{"norm": "layernorm", "bias": "all", "init_std_down": 0.0, "optimizer": "muon_variant", "decay_fraction": 0.54, "final_lr_fraction": 0.0}
Each number is 128 + 32 x the weight over its row's rms, rounded and kept within 0 to 255. Layers, rows and columns count from 0. Numbers have three digits each. The size before them is the row's rms in percent of the matrix's.

# o: layer 7 attention output (transposed), 96x96, rms 0.18, rows 4-40, columns 0-95
# v: layer 7 attention value, 96x96, rms 0.221, rows 5-41, columns 0-95
# q: layer 7 attention query, 96x96, rms 0.2, rows 32-63, columns 0-95
# k: layer 7 attention key, 96x96, rms 0.189, rows 32-63, columns 0-95
o4 100:098152088088127115085136116168069136126104142119052122124214132110101082052079152166180153112164114136162095201112112175133102120154132144099147145170136125088127096136161145131159153128143150161138170133113125085098093086100089119140163168119137109104158118161210160155148107106063109142
v5 102:110126132141163133126152120105076186090169176108115063147158146077095095128114139130125192116111162153114148090117182147091096132138120082134178149139121103133148165115093137190135201074114044166115144079164095140149133148103122106121109110159129118215088078095135140131086155156161100156
o5 105:134150165134083112107118108149131062151123099141157197145145089117162098153110118126168174150177182102091124063129145079149122108137145089149130080100168186146087102162100067113156124124150166065100115142163164168127149081072132116159182159091111125115151130100178172096118132058145142105
v6 105:126152163177126093130119106136163176118083142141151102160016122153155124145131110151148107113161111141053096141110141135073078168097144118145114161093089125192086094126107139150195178128122148094151105094135107136182135101158135151123077104125115152143086185089134209171122098132165137133
o6 103:122149127082117176093126114081129107062118152099171206076065146114144129129146193132100119097121111148145146138093150128102078101176116134091131104136124133144132115152117123121158137194151169144038160127170111122104118124123169121163186169118164093083048145178145109070115124145166165139
v7 101:162177183145107135101136166139152133128106086075160143133080086129151143179066064087118162065134144136079144147132128175125196156170103214136145100072138103068075129125156101142181088156128088163142068091101150132114132139135160155156157109153113102139113164100104113106126126109122158119
o7 105:096082169132090138101114125144145126118184157165083119116118140123129130056141163179094090159103118133124124144108172158165145128120140069130135174213097150169141142094102138118151157199101148151115177104067113076179118182184119112077118109151123105121087063157153131129087106142070133095
v8 101:152115087121135206111117128140123128138115118087147085102164076058121115206120113124139076166102106109061120138109120137072136128112149121142105106127146126176150100103098093172148132057126153119165175103065150161113124112150130119143205136121185166141149170130145162116066154102174066161
o8 107:125129133113131089113130184114087173135082115166138131116139162169156055087116104156119121159137126110161154192086110074205084166152136095113102097081104152113138168084106135125118132190133114082186117170219137085136065109086121107103117140187112143140124125120155124156085130163101160140
v9 091:186165103053163116149123095082134146141102047148134147101076136115102107133102068114167136114143127084154150103147144096151079167082110082153129173142179099084126134063106179145136142131173177093154171167146160125144155134131132133099089157135149110120108110157201137124121203115102125080
o9 096:113150109155118167139104122149060130139137113090183118106137118179177169122199136114132141166153132174146092084090168140145182108157113143120141145054108109130127148129080138112108097155071198144054114107078119155102082119118109135147117106196137123157129164054109105195146079133114142111
v10 097:112081185057112178141135154158135125137111130137192111128145129168122158136202067167121088150166104133109157146098077211117134128148129165127085126144103097101156167154058121162140136089150118100063114101155113103143159160150120084129125116105091073182103124146095159106148055139151127151
o10 096:050116144116174154131125094132192069087105161117082159134113129091110092142153140103125119097099128106108108109146136058091142149145151146075127139139161122132129108143154133132187149116158154158171216202172192106136128122097106142164145138093131097136170131135116097158067148055140118064
v11 099:145113187075156147109098174170120109120139080098096134087132153084122173139084133136127059130090140163085155158078109127165153113180174123100125136122143138132127144114172106187160103116098143111057128115142103203148162068112144109073102120090141169111153137133171193153112077180158093124
o11 100:022162079106130126152105128133133078084158117112129158170160156178119130095101118080088133155124123127131199134127159140141122132145114080129057144082100141125079142136082153097117174146142167119213145138139145134111170188094124086128084121183126171174108144093079107109134144155175118123
v12 099:131160175127139169061104073040172143194061125089120143162088132141100099156119117107182104127126168104108107139157184102136125126104116102157180175154104089161138161161118085108092131107077168136148162091089154144186139121150168165119126136108159091090096095110136114100168131189136131119
o12 098:144161085184071118169106176137091133097150105149145109091048083131158110076141163135128155140125116158114135146098101215109126066123090183108082075138124138123129117134125119107127107215162129105087103120159132142140123144141150087131104115131098125183164206167191157130096140099152101111
v13 101:094105136100101116140159135126060113095186077078125091119118157132190148185158146110170144126136092125125154188136117096078110123120147063155093162119134168101145154112115068108159133109108127173085137132104163129202096118122087128076110177113194187148108188092170131103148131102140116168
o13 105:106141136146131159073117110155185142167118134120115178146078126161116183115143089103082101137130180128163083126158107092154127156146138122180177008081190097136144089117108120186133090081150115073130105107129122158106139161091120139143151113076145131156084124154120132203118162090140112124
v14 106:101173177115098130118169143083094156129160176176133121096118110167100149166074126140107151109139149179159123113159133185148098121102097066081127146095140122170104130121176140105138078084157149166146120180114144121082099171093140096213146105132163123144123136104080088106161082031107129120
o14 104:186106111151114138066118127217152144146195090147129149097170130132133108113145114173164143110082081143089131120163104074097145161103150166172165129161115143084180123087147063127135146171088121120121085133170129124114135134176071114058128138145098114073091101145159078146110128191135105129
v15 095:111137164105096072153104159146118154197090121177105106090137124120132096103149065124101106163104174133112148085083155140117127151116140104146126072151065180105116126140168138180101140124150111112098100168095074121141097056150178155149180132136170086106097114131166102211148077178106154136
o15 106:172150147141156163173111107088137065101085121119139155174101117109129136220067164095139137153098150112132076168141110124116126100109134124112100091102147121131114169104095096078124150192156173137112203117175150121075168160163113144174079102099137169133139104135105107052111119122136091190
v16 097:105102123105160102124184171104148157095078159155083188120101110076119096123111090091140145133141111169176135124159183174173138114114073131142131134123138187127187116159094126102149156131094163203114100111137090165143102126152049094150094133155122134069100108086140153055166109117157098091
o16 096:181132125146117113146151090177125121128162124109179130086141188147142138123076140173108096112088162113120114121141088165109136079095188107075156168164078153168123105088147125106103092134103128088204078079131149156139100171065100130086152091153153087176159155114150057163111176142127125143
v17 093:122164136122083134092097194120136135104114094141159159053104148100181124126122190124158080170072061181130158130105117121106156111128131136149139143142130124130090178048095177141158133067126098100164156118140148162157192129203162143062098091117166137118130133095136130165154167105114125145
o17 099:051139117103218119133116128182066143136112157086127127212104142111155124134133073077107134118126167139154103129142153096120104116172130145128065111097141119181109149139139133149130172212140147096135099127061150123058086158129146103177162134111119068129114135094114151120099154184119161129
v18 106:134073156183136160114136197156135116080103111066097137130132122143093090096099153126054090100153115113096141162157166128129128113189103145170166203127103153141111147071118103196145143201139165079119124103095128155131090159166124094141158100087105164121132123130093136091055152141140163110
o18 108:047112078088111169122157059094101092096108111145156132166043164099152106100132075155135085140130164106096116150117122139139155099123125134187115110165178153125150117123132158133063139120125109160187106162170162152113174136117141147155142125152172095131111158111190199134086071115088121152
v19 104:155120134073108095151138152159090186153138125134141122204054113164150101191157100105186066091118173101109146094148143109115168108156050134080138104134120109142169126086131123167166087148091142147129195149124089166145074151135107086158086100093171116116121124121117153114095123171140149175
o19 103:109086122174120193089159121172120093063063137093088110063103137136142147124090119169120166173100109143110139100110116155190128167111157141128143172095127171102124094119094175100087149088131168127132093113176117049094134159136112139147154124155117150084140154201170100099118202148114152133
v20 095:165117134115103141133121082116115115196102105175149157094131134118084129145182151108103099110129141144153157158116117159152122110177148103116163107018120148089150146071193198128127187076170104164105153107086146083108115112128059182122124133178102145083121112132139121137174103109067138147
o20 101:088161151102164086168147158095138184188152127110176100106127147134138134193084127108159136130125139095133105145127159089127174186074137179130103161201099111084081136133072089101128127169135138120095095140116080177106060170156108117142097138088136166091123183145131100101131160129115100058
v21 091:122142156097096105132135127087139098158177138081127159147127175098121158138091148161150114126082085148132105153144092137143169149141102120067127073162054142126143169190106135102082098049062114191114159181100120148055145148100118125140157121161115075135146130184114183147125180128146153108
o21 090:147137107155165119151143099210096140105117144172085110167126051167086079133107107069171164138131183123112162124173138127169120121133137099135149133146193092099126137144159078189155153111156115098154128096094148104150125070144155128079101078102111180124095147152090072082105134111186157100
v22 093:161092053118046123131165113133184177148117145122073134156079125092198132130126149157171067116174095148184145107111172146137182171118118141130104130113076103083119141072124136203108139141114111144119097117086173078136125131135143159136142097181078116110145119130127142120100192108092158134
o22 110:085132178096158111132140112122108138121112102156139109131034114102105071147135112096103209159125165072110063191121132116134164099118134097103198091101183128185092151153137131101149112119120144144090159084126131165091130133150145162150171163081144168090115186149107143098143117088144194124
v23 097:117175149155086123106152104089154140130161096194120141138185112158179128116076152126159106139084119125145120200158118116117182100097141119171065117071186064103095128158118125170103049134135149117108145117129084132132088157126094143129153174142086094067171144133120111135111154169079118191
o23 099:107159163098160190177140162145122130135092182150153075127115103108141100111133131137118098101162094076166082090166093106181091146121072121136182115164149143132121130075107121106150193139099075133117116107104132168094180127084109202168124128137127172109141107193060093124173119137125140070
v24 101:142096097107071069156094075179185155118131094116092110136148106079126119173117107141094152160084145164133081156153115136142112115157155144132085184156072136154176136109184128104092144173116128136152064144134129167107113077119060079171108165101155150146113095159199165127085150156106094133
o24 121:164186136130194142123105169103123122108083105141134163193114129160136107157116141117151090146125151074157172129096111146173143124124091114166135083106148139196066127174130130154093125070115157103088105142104101082115200116108094208099134125121112143105140180082101116133097100062171093177
v25 091:102103109149167107075130094127174091059164137103163116169149137119142038127142176188097160153098148159177137098088128159108160158113100138196161106087130084106088153112094116104159158124103098123122135134135178095097059103126156133106136089075188172115095109123156175159154160115127099134
o25 089:175153157059110134062142132111101121141112128154115103106170115148112207141138065079095129135186128099113121183107148134153100123169144146169107099167152141232136122100130114123114137112154123163148105098121111168150153160060168097164145099115031100120127093123160146139097119104081126159
v26 106:162108093151160108088109180124135080114160128110046094087132122151094100141152141122092151148174103155122136174162105165105058159142078146130136104139145217127072087181119155118100113110122099163146141107142181101123185101091096161146066124150087107156141152108201117150087135160159142133
o26 104:148116192077130115127160091099141134115105179104134091134141153122084156093178102111119146129087173183125164134098146134117142121077185165144060130151075082191172178116136107165109068111120158063102124165138133119110109089159132164080101159139141157197102072126146122116163103167130124082
v27 103:135101088127117103104109126130164129116155048149101145132145150148164100088149117141100097144117139126230117136100102136174109105080126116122116138114120154154129188187138139200155144072122133168131142133120136168098167082137117128146085144044175107199130102083111180119158097105136048119
o27 108:123167120090138127102095145184151083135179146093122099090173144092077159211106104110122144057160138102107155131110153086163140067196134211135081073106124158152129101081149118112165065142080112128143113119151131116134132136143107124108133131186135167136106198080140092147127138114151151151
v28 095:098111076130160129147118115149077142146127108083131195114151143125147174199104109110155142097153209128095158121106153146083128144103165120109127062101090154107180120135106153125130124167089069139158124136154174090092082106198120110091130131172147189155131092133109187076138162066123119091
o28 098:161087156116111109045124132124107116153157084189149100102114172134109133141125101141131136161102138158110108131117144069200120140173184083112159118179132103105102086140068080176167099086207117158127131106095118100194117172117083133085107141102153111149162146132120139159096100120142135208
v29 097:149111132127123174137098091129182111154122182123071118124123139144142137119123148068119146141170171104127123154150143105161098119105125164042180125085123135090102127075117106111124100166136095110122089159159087180173112124120173080146133162095201164114186130115165161102021133178133098127
o29 092:093157109136115158076118140107155173124107055071129149140116157112124106099102111208120125113081089161152198113143163162092197164136057116152087136100092074142126109151116135095125178068159140112130121135149148139089101138126147200128127129137053148138149157154125121119175081137134146186
v30 098:113070110112141130135173120148124165105150065089128082188154106100103098166097129144098106181146140123187147176141100111119133149153128106117119075105123139141151070112198115082164117112092114156096127130146150112113211165113107079158118096158227107133152112174063155148149132080107128147
o30 110:100145103122106070061153138162137087178104176216142117128196134190150149100099111155125145106117095104145132156093096129108123138109112140132160195154090109104192169097061140113114123129127104148121082150130102115142074117108108118107145135106091170168115123103151158135058212119163136165
v31 101:141145122085132116110169105123132186133114115056147094153159141167078087090109143151138101090100116150084168124126191099135126118156127093135167166143146222123112114131109113090107146142090108099179122111145143117120151000114159157143088180088141161117157171111120133124085152155154141127
o31 095:118114076125134080101129139115127164115094139117008161060124133114112124152167167105117144178178135144165112146167092090128121101137124145164132083117116170128136164096105147102141100136136124089122143132070092138081177159083149148140153120162133142237103125142173148090157062129140167142
q32 098:122099078123115085140113063121090129184099149159145126172228135121077131101140091148168109125160134168124100148137126128098081128103070147144116147152144218104120155119115153186138165123104106067182149160144072138114136119137155126106148161114226125127133116114099131087093133152093084135
k32 100:103124141132155082176075137119103144137146207181117125123167135126135093096139077146137123058132099136118113150170198122117108119124057129146108120159096129092037154148130206162125128131116174111119053123144113138195116159106143108144132098101143084119176088146172109055124114133116133119
q33 095:156072139163117178066073048133073109161141143061109134116146101156129144153150117119083106131160135146131110128086145157154128109095086160115099119100143129147126151093156157087114117130054135169153084121151099188113181118085132150160101151161172138132188078147153198143183145133136078123
k33 106:165059123103130124143143045117064155181116151122121157173122127169225097115074115117202146163089116163115118170113115160082122167135096117127118158119135106125133198112140163161125136111097165154129173069144097176148119154109164143106091097131101134099111110074150132083156086159112126115
q34 109:092140183068142077142081146193134145105100110147134095153132120123104153128113141114144116158162121131196066113166124165136120079139100070164203146141133128074117152149138073161135180123146100158118114121185100102188141133104118164131185159064139164131101108106075151158073110086131131169
k34 113:131112166090117050171104125154159128139162124174076121081109133069114144148128103138170198116110124139129086151144137085168131128151158117147184116149159122067164149152194147183132130111086092150102073102121118020129162133083128131141167165099127109163128087129112124126111110083182138100
q35 123:120109092077098145114115091117128152143139139136111123195163144147113158159100089160143143131141191109104121127103104005152143154183176073173177144095161070139109146120075096183131124143116117192167138122103142143078169133089151143108119059079122162149124150148154097125153121121136131090
k35 117:122126120130121146101083084123161141162122122136056155161122081147110120120080098145032137128140170088120079089154087095117147123156115128196207085090172179172101152166091112134119135147100145169181119104095135147128167193114167111143138116085154150090115146094160143144091140090172146096
q36 117:119127148144197164144131163125115128103125130152179147130101187112111102082125140113175118117167133176141166138116162139176079134063111169086000099135115103141132108148147131159116127142135136134085151133112156111096164061107138121110127137207162171148126098089126043105152139142100086129
k36 118:143143108173175164172136192105081140094109151154121135119133117102129110135113134125108080092170131108150189184066160103170108141085092150114046129144119099138092099129134166136102126091114178084109127129135172133091096055172148145132160148179133106118160196125100065113163159114149163072
q37 103:146166136154155153158130221145096165104116132224135123119168114110085063164109102118156130104153154112109104169088173113103122115098107151110126054139117107126088102137119127115092110109075113142089146131142144181114180123139086158183172159029151097149145133145155136096161111136151137079
k37 102:172103112150130126152115148104093113124157126127125150127107078144138113139139147096138104113138121132072104214123047143060121101125126144119159056126202136116138091106171164096137097148084096104101176173074112178116195077138139122148189134120176097076160137128149171117156167086155107147
q38 116:171129121111173200144144166119102145146159149099106167142107155112175102143093200125075099122128104159095136099169103161088091179106049157133103151120154208135114040137198125145144131116156133092106161142138113123122053070132121161148149134116136090102111143128097102140126138143067115136
k38 112:137153091114142071168125181124135158159131082120191177081130156130128150171103112160148154107172136130164094083127099109130075095110121159132103176148095147123150111147116149155121142164123153062058208172124158170122049069208134163093119155122108107118109091131102126100139082135128145133
q39 107:171209122166116110082121174113133116110149149129149082105068125111089147151140138177118131170103113125135151080148155162134107068121133126081117141199181124120143125120124091146099094088110079174145119126118085068150171153179127116114142063169128118165142189119171124108166071070168117166
k39 106:167118152157114157113093153047138137156065121137145050105132151106162199142121138151136120133108113053159116159178144129165130100130143141131154131176082087126116094129134134130125149145133105215141077124111127085092163132151122155067105146182110098102110177117164141116150066065138078164
q40 100:089161081096151101191105130159161080141090169098137148118113112118160169126123154129171152126047136168117090098087196136123103185135113138071096106128070144093103154105144165127151132115099149071135120140076164180090128161113131180094080134102140125151182112147113076114175120194150116117
k40 098:044107103133165152151141124216063128139084154088142113137167165131092136108087171116133094123120178175120131158111130119145123141164171120154090134170147106180088158055070154085170090114132150138134143153141164105148118081096154151169101097125156109121175079147110056116138110136109099092
q41 098:116132154073151128136140142183065116163096099120081109064111092124072080179084099135149152141160128140155033083107111111149148135184156095193197082130155161103139127143142143132087149139126157144127108146120158079142167138142135132087116113116115080129130128113184227137139132137102108132
k41 092:206162087083076057127124132106127113153107112135100109101101115166090083135104102148192161124169203151111129168169093155110142119139132115163200111099128121132144109117162122102146143189109072162140131139147138049097126136060087111133140118092125167113088125199152137125182102131120153139
q42 117:148127126134165120149097136088099060088085156163152103109189096141181085152095159071126079125113134038111159195118112133174160140117121145098087147171140087113198181169155144126144113124172117110142167138130126126098156087117152108154111142120131115122163131071159065132108162139100082073
k42 125:148077095128150178102072139102113112067123176136132146137110116167135078138154098084148157170132173145093131141101124175121124126117136179092112152153140114100192144172112091138117097156166118145136202136153131175123130093156159089177139113084110086126143139034150059099172132058149103105
q43 110:123106128151133140150161148098131159137102056118101180072136128134115124103189204141116182111150106127103113072137095098143093125120134106119153119096140137151098169132169128157168137065080132113093140178103196139102125094127141191151171142172083109122076143160163063123167078082135188133
k43 112:156200085141122112092099116138148100177091090159125164116099152137144167145130170116112095093087097154121110124106054104120098148141121123113141071067155177122093178147117115151130119147118132094122164165120173157060172120094155164122161180181136160125142124156132049147105062120070139181
q44 090:101141136126114108110116073115052157148160171103103133118108129136125121076141132089168173103117145161155130133071144198114103144114122108112148123099091120173207180124156190136088144133091119049143160112138074135163131063148108145124161175111092104073186139126087178143133081086139145111
k44 094:146132163104114086139152116132162103158171129099169063156133119089154097120130083105176153147095118161116127148149132171119131123076082140113095117111115146118107203136131174162136078113112150095130137135143107137186117034120079168216128145110158151213089153122181104131120153122064144153
q45 104:140138123096177150134146180127128068159127099085140091149096128111142144157122087107116086101045175153128090143144146097172153152067097162106073117114112116124125118119092178133141136126125058158206117134122211182103147097197092141144114178178138095133173121093114131132120116157167130156
k45 104:086115066096195152130136151141113148109161121136115153202121146125130141204135097164120140154171175140078110155107153087145081144137114136072095129106150088164137074113128189134096127158165088170146144141103160124097103087109131134087080092167185145112131125087165163046148118173085124134
q46 114:137089178111161160136176129205145179206115131111105095141105120131102134072196108097103172070101092143164135083107104165084115145107097132107146134131172168140109139113184081125133140111090140104152133132093090158164114095157138120078113191164119097087113139175063133097097129184111131135
k46 120:129076108054091151149151149203128178164155110158106089097149107125126134099145116138110146114099074146154128115107103168105118112109105115084122151202161115121118171139149149156115100145113123035115118123097136098128191132165123167071097151138127205085116081173084136138168121169077165155
q47 097:130120146165119076100113151140153173092152133120085093124139088158069116172123157106158182130098106148031092135151153108122118192107145140145131188150131127081089088146134086123124161132110096138053124099177115136123127161160080093099125125102167175091104161150100105144167177128210150093
k47 091:176110140104103085130110119134125159110137116099152140109164070125109107150136156091111165143096071102092170109171086065122142096152113161183096126159166114134131148098190082127147154166132067114084144177136083134116126110143094151099153127142127176088138162154116101049153239134159086130
q48 119:132128115136171107099122154130150136149159114109056071126091166140081088110125118123126145187164125122169168144171073096117104125119157097104171153174155137089083132184129158171160151108130126128109108208105075131131156158139089132139141071104150141127196098164118157038146166124089065127
k48 104:163176127110159173106122118153157157101120148097082113127059140110089099129098159153156163072116095134108143115169111129154172107101112122112139132152120166164115115170113181188122155224079105130184040175113140150148137126118145091114117130087109097105103145125083148062192129117167129171
q49 122:147086167120159118118104106131104141102122168066163108128106127113191184135162066122124204097098099119112129172189127163058157067131119106146134074142211167145123177118142110084071073110116168071126120121139131089148124188158117163160107119149120167128135132136096166107156133120109137154
k49 112:117093178127085090103188098128069139108120180141093106116073127097171124200086099166114116176127130140133147130139135135110150142135187081148105160126153136161029200132147110127075142127118115111082136137118134106134162120162137122154133178103089101128130068132124168172114104107082159207
q50 101:103116116129161155129150091087107142184141157141168152156113117109155185147134134170084086054137150122120108192149174059135120156157142136053149084132127094121096163173169136172161107164088152134087138078127091178101110118106145092122131084142113149125123111050105134166072118119135199115
k50 100:134133116144129162089146137171134133111168133173091124128142110121201146142179116094068152158088085139133062091118121155095133161150083099175165135143119183143119092062142147105101092135142106083140178029166181149151104087118163076144087142145150100105154161118084155167129123148093118090
q51 105:123070149138173119123093126097182161115163153106106082143147095080117163121081129138085136174099166101144123101188119195087172070107117149128148157126111143159148118123124155181140158151130101151047114122071142065121073176195132161122121100143154124110137091184156149052114130115111135116
k51 100:178133158126100061086141148140146137148136104113113155174086202108096157133099149172140077145106127138152193083183114143088129117166132159167120155133139071158146068095126120093110072169081156145099099195079131083146148171147188121085127124107118108147116139127093125062156122176130111154
q52 095:089162061167105108150165183081166130123105156197064101149167110166100105138126123106108098164185146177135099093112111123220124112130146095108158124084132125114122117118087190184139129129125146122101171134105109066145181092138128099106146097154107145125046117156107134150145111098163141086
k52 095:149189138192135135145084146127093114120117127141070161148114075129104108069166103119117143135112111099098184108113099195164073108106096201157197111145183181134151176086116100138186155091149077094095137118074116091168182144125166121122127119153126126108143186117107126091103101145138125118
q53 102:056116125108118113128160080168079165142171121087124115083146121147134132093102208117128148169082069097090158143157121209027144097126090120164090104186161155091164145133182150077136108118137100112120138119115096129184143112103143173156112095116143117129109086163133161127135148136121149091
k53 099:130122162058133052136140108114107125078134117123131111128087134141122122080123156125138100133116049096154146131119147219146181130078207160156115180109134146112133137093145147097097144165140135097083179103162080126114148147166150112133186181122155166156163056112119133102179080159151122114
q54 102:115075149100090154095126072164098118103115131183123104116095154101166197135151107123172127118138144140088072166138134138126120153155157149156163111146137162073137175111171094113136161052182107133163172076151165115072165130114113153134132145102146095093144059157153114116116145180042173131
k54 104:142109161045101146107136134120109128105105125108146198133109143134125160089128084153122100128157118169097086127149090099142124174139190129183153112137106068141165135104172106104077120095136110118194137070147141125121145111109103138143172123075150124133161048156150068186179154134080201148
q55 092:144111119106152110104119172136147083078079134089128122174194183193143128163078096161156112149135157115092078114120157098131115155155165111117158114118141127113244151118118148147155130150082076157095066193170128132138055138130119089106171109126126118120103153129162123131096138141106150066
k55 094:080106108106163078115096111106154125148140146161092103139131111140092182093106107131172108242111104115142117092127095089147117128114138159122180135095138123118185124117128153110182110162076106156134059171132140199088141116166118106203084046141122104112146139160110167147146094093119130155
q56 103:143106130128129100142163138127072139156127079173176100157106117177090092153132125142147154163120156134113180170028133125176126146149104154112110091097120128164124092049136207137068169162109138102180164118132077076132102118119134154101110150123076141124192133096137154096183113151144113087
k56 099:159121105126131097167132129145084129169137095124161103104105089189120047136092103070119073167174148156151116162150134159161090094171076122110141105136180073160105115153100118143100117109127148110153173142167074089132132104134133140134147113164138106140222218101116186143139112099105107170
q57 112:129102084131127169093094115128138145162101104144114131179134170140103127070133107093087127180109093177132136051113091179056158127113100089110104153126159166134154108158196146106109164048111157075128146117143164155133068156172147106127155108180161165119084140113078174140118181102107115137
k57 101:131139066147137113136120100071085124165157112130183152142122117083102175111151067178147174144108094126085208085096121170144115103175132137117095138118154113104132134124112139172108158169110120062081124137144129148187107159129145107080107116188155150163105055132083128214116076126122135128
q58 121:147129122145126103175105177094100103141099059168208122178157138153102133123104155155173122107147151141112132145073162138164124118136113103101126122148098043124106066202092200155133123118146147197095121158113144119143176087108130101096101123102132073148189174092154146097126107153150093114
k58 124:191147100172129115151060199107158083106124097149175123156159123133077106101073182053135152110153188126129114126069144137149150121094107155134128101148125045136114095164129154082179068110110141126119094117144162168163188092133146115096102150140115114120156160140172152127113131095161079129
q59 104:176024153112170113091089136167134134161213112129111192138122155142110180146111133098107142159110147156133093064138109147069133119117137173156146124105134164123205093104124129117159083092087134133142143153054108146130123117165183180141159135099142090086117088074135114126163121149110156126
k59 108:119118092098152096114119100103131059151159106122121147108144135125123165066104138140173143161101146170146137127145076161106137148115088108131107176038139134200101145119126075126129138176070088114102114163067179152119112149174174171065205140102154085156084102115139120121156103122130178137
q60 100:082167152072127088090150149150145094138074154124153104134120126160124121081123144145154103156104156113154129126149118100165106186135186065128121133107171146163155110139104172104124053104104120209164160150098138093047121080117129161167149167139117185158136110142069093125056124085119149113
k60 096:084077103130175143112148209119169149124173099149098075131056133120134190165092048083112108127130141073145128136120148114161063145069133128114153127135187147190172139147103153151153104090129087140143105131145119128140160182114159134134134140123146106114130077158126118147123090146119195060
q61 103:124134117166117175173104139146136096166179082121129122069112105165153142126113119164139098145091107101121129112136111204141181095143148145104142162103088092144182171162153138093073098084128093162091171110061104058108105139183123130109124136152115216137103145122104070175158156135076134104
k61 104:135086089163109092150081129149135126074170103117132085124080157174137187081133145165125125147063154123133209141099138154117152141120125140160113184104105110170195155145065103118118152163111105165162093074068138135129139137107087114126153133184155172153171140136113060098081108136071138134
q62 110:158143081115116148134153071128207111141167140082147114115131123115173155080150103116148146129073100133134119131144109161075147102153086175083177105146129192098170149108176142115125102130117080118139151118127136138109112125156100128145052079225101169111086107133105195107122121118161053098
k62 106:158144099111097138160116069081109123057112143084108113141110147106207116125142117151099146133134101134134148098185137175078148142119138201104112163152084136119173155141067111106095079116182112108171114137122127114144142102155092164157106155203154128158155100051120178128159089178109135183
q63 112:177170143158080089098139124148119132115057178180134048168091127121105122186074134145112102109106111107075099202142122144130104140180128162135141081155132128106083165121115102122113135144121142163093072112129166119161160157180141161094121179129078186115125157131128139099106142112064172175
k63 109:115139045109042104090118137159163126153103146143131111150073131176114155153149117125156127161144131087111161154138166080158137116101169086159169121210109126115087116126118126143111070080162134159092118137168095188172112132125086153098162130075130059103136161180163171119143180111139098119
v32 082:112127073106168144136116107129143179128153051092169108131159076126114152169140174111159083136183132142109099158101152175119090151083115095041128133146177133140136140160077143114195087113100140147138131147214096123082130178138059083131080148143138142160113109154119148120124115110070140151
o32 083:069140132122133086121143091163111089071048191134203116110054135145171132121128088095173142130110114111118132113156152128131157139161110139151157113170141166134142173094110116152092137120137130140135175097100090080139120125109198140172176155041124139123167137070126082163117184101108150110
v33 100:071155186142121096097123108140075159133100150132177199168073157161097163117179177153085189166166093128154119139170113098101083091165100119145093128122106172107142135139125147104143182063120152133127068127080139082093136172158091142136123105108102178065130136108120117157116146100093162116
o33 101:149159085171135174176153133089162109136154067117143124067133131116125096096137135122150120113103113140167206035114158151112101096146074141070135123150111105127130076126096164127130135188151094127075189153124115180208119159167143079080114102157108122104136193128137121097122109124165126135
v34 103:152110144099168107160188092095094092081108165077101076134154110091136129157081074126136131128121115100196185157090100129112205151146086149177121139155114128106152152183124125099091136156088174159083083090169126127154117183200150108097150130158093055164160117150116130119129126120116122144
o34 095:160080118180156170095059190133157112138120123177153161164164094124101145167130183122109102100140162114084074069155138121187090152147156115135114117051115077103137115066157158154148122109102134187118159109092151173097158083081166142099128118133139159099161139112108054128133127129106139154
v35 093:139180102172132130132105052119083061154128144097120109204165161150161124150166143077174056143125128141097102154124080131183063137105093135156097140115105097142200167152140114127133146101109099153177152188107167117155114150148121133091122126105094134131150140121052128067076122145142129124
o35 099:112139120126093154104155136135120217060094121123102129142123107116097144128150169128094108097153127146115174113094204110108115131177128091115140086152139130118049094121117103112116145112142189093095158095167157178158156134130144180162153173050102089137055139214162126134108117095138131145
v36 092:123149114181138086145117152076119171135143114154066142097176124166122117093104132136160042149151126080162177164182080105138123136043135137129107114126078135181143095128138123116170132117113180162083149083103132115136161109087106133203080168175116088065107106123144110160122126128094170122
o36 084:125129091146092084148177088161113110153167163162152126134088085141080127105175090102147188147157105152096120060089136145123101099098144105108128141124167103120127208122149169190066132099092118103145107158089104153169108092141133101075166146110214119185118135168133156116119097098108163172
v37 096:158153159138148084132102137099109136163158183123062182126133132131169144121123065147117109097155162135127126151033140158131127123119084131099094166103135111107126130130121148188153103114104146093135160104148168128002135201075185076111087112144135118108142126146159135072159110127135164138
o37 103:137157137128126083105160127205164093102117103160113066086114115105103111130121217143217121148138105092157126133212139131134126122164167110190161095151095166136118131115130146128127129095125106167086116126148081074182127085105114128167187139093122139141127126141112135122069083066139078148
v38 092:154110192104129138102121075056072185143094073134068129139088163099098179154107112119172115083163148117141125155094180112103082139086105119110127158201112125142128123117114175138180214111101072087161150102143140163138148155131110105109152163137135113150155095116159149130115113179169092107
o38 094:135144056154104093094102118136184125065106131120095099099150147189109118122143132109135146136147141143116130090163095122135132131185131156127212170125166088134203135131155078162163100119161129161098112118054117076091137138196143178063136134108095123112053154166167095132111109112150152122
v39 107:109094132143082116094114162151127160094139147140063121097098128112152170125142102113079135127159159168146084144108124072105117084195070164169143120179110177132120073078115155135117227170130119073094078134175169126139182097153098170151102122165086123103169149136112110116129107111161091128
o39 103:146129125111108126127121145116133117098183088153178103128070147188123123113073126185133086130090109119124166145121136117141203101133164105106199154105118067078114072193135106137124122114159064168156161095124159124149085118158122110074144086169142128141072137108170176161145106113111099203
v40 089:107052081121104124179093120163104078114104113100087105096074172132145166139190068158160159133131220187138107135133177078115154161145106108139119151101129107118115140135164205075116105119147156157140159138081121106134147097109078186118162166113127134133114149166101133154149112079168144132
o40 089:168118162125106137127108177144163145134144174142117082113143088110084178123127165109086125111112072121065118150108074186081127098135116201107153144188121095073183111151135087063185116151158085146110147126134152148153114119175133125174105117114131076098123091121182161105121209150106117099
v41 094:130121160154132131121113139117060177121165140125106123108163105103159097108124161185192085087055098124065143097144136074126121115122040186136149131158127109218106160112112102136142094167112140147120115114137134174078098090149137125164119106127127160156082154147176092108110206170116136146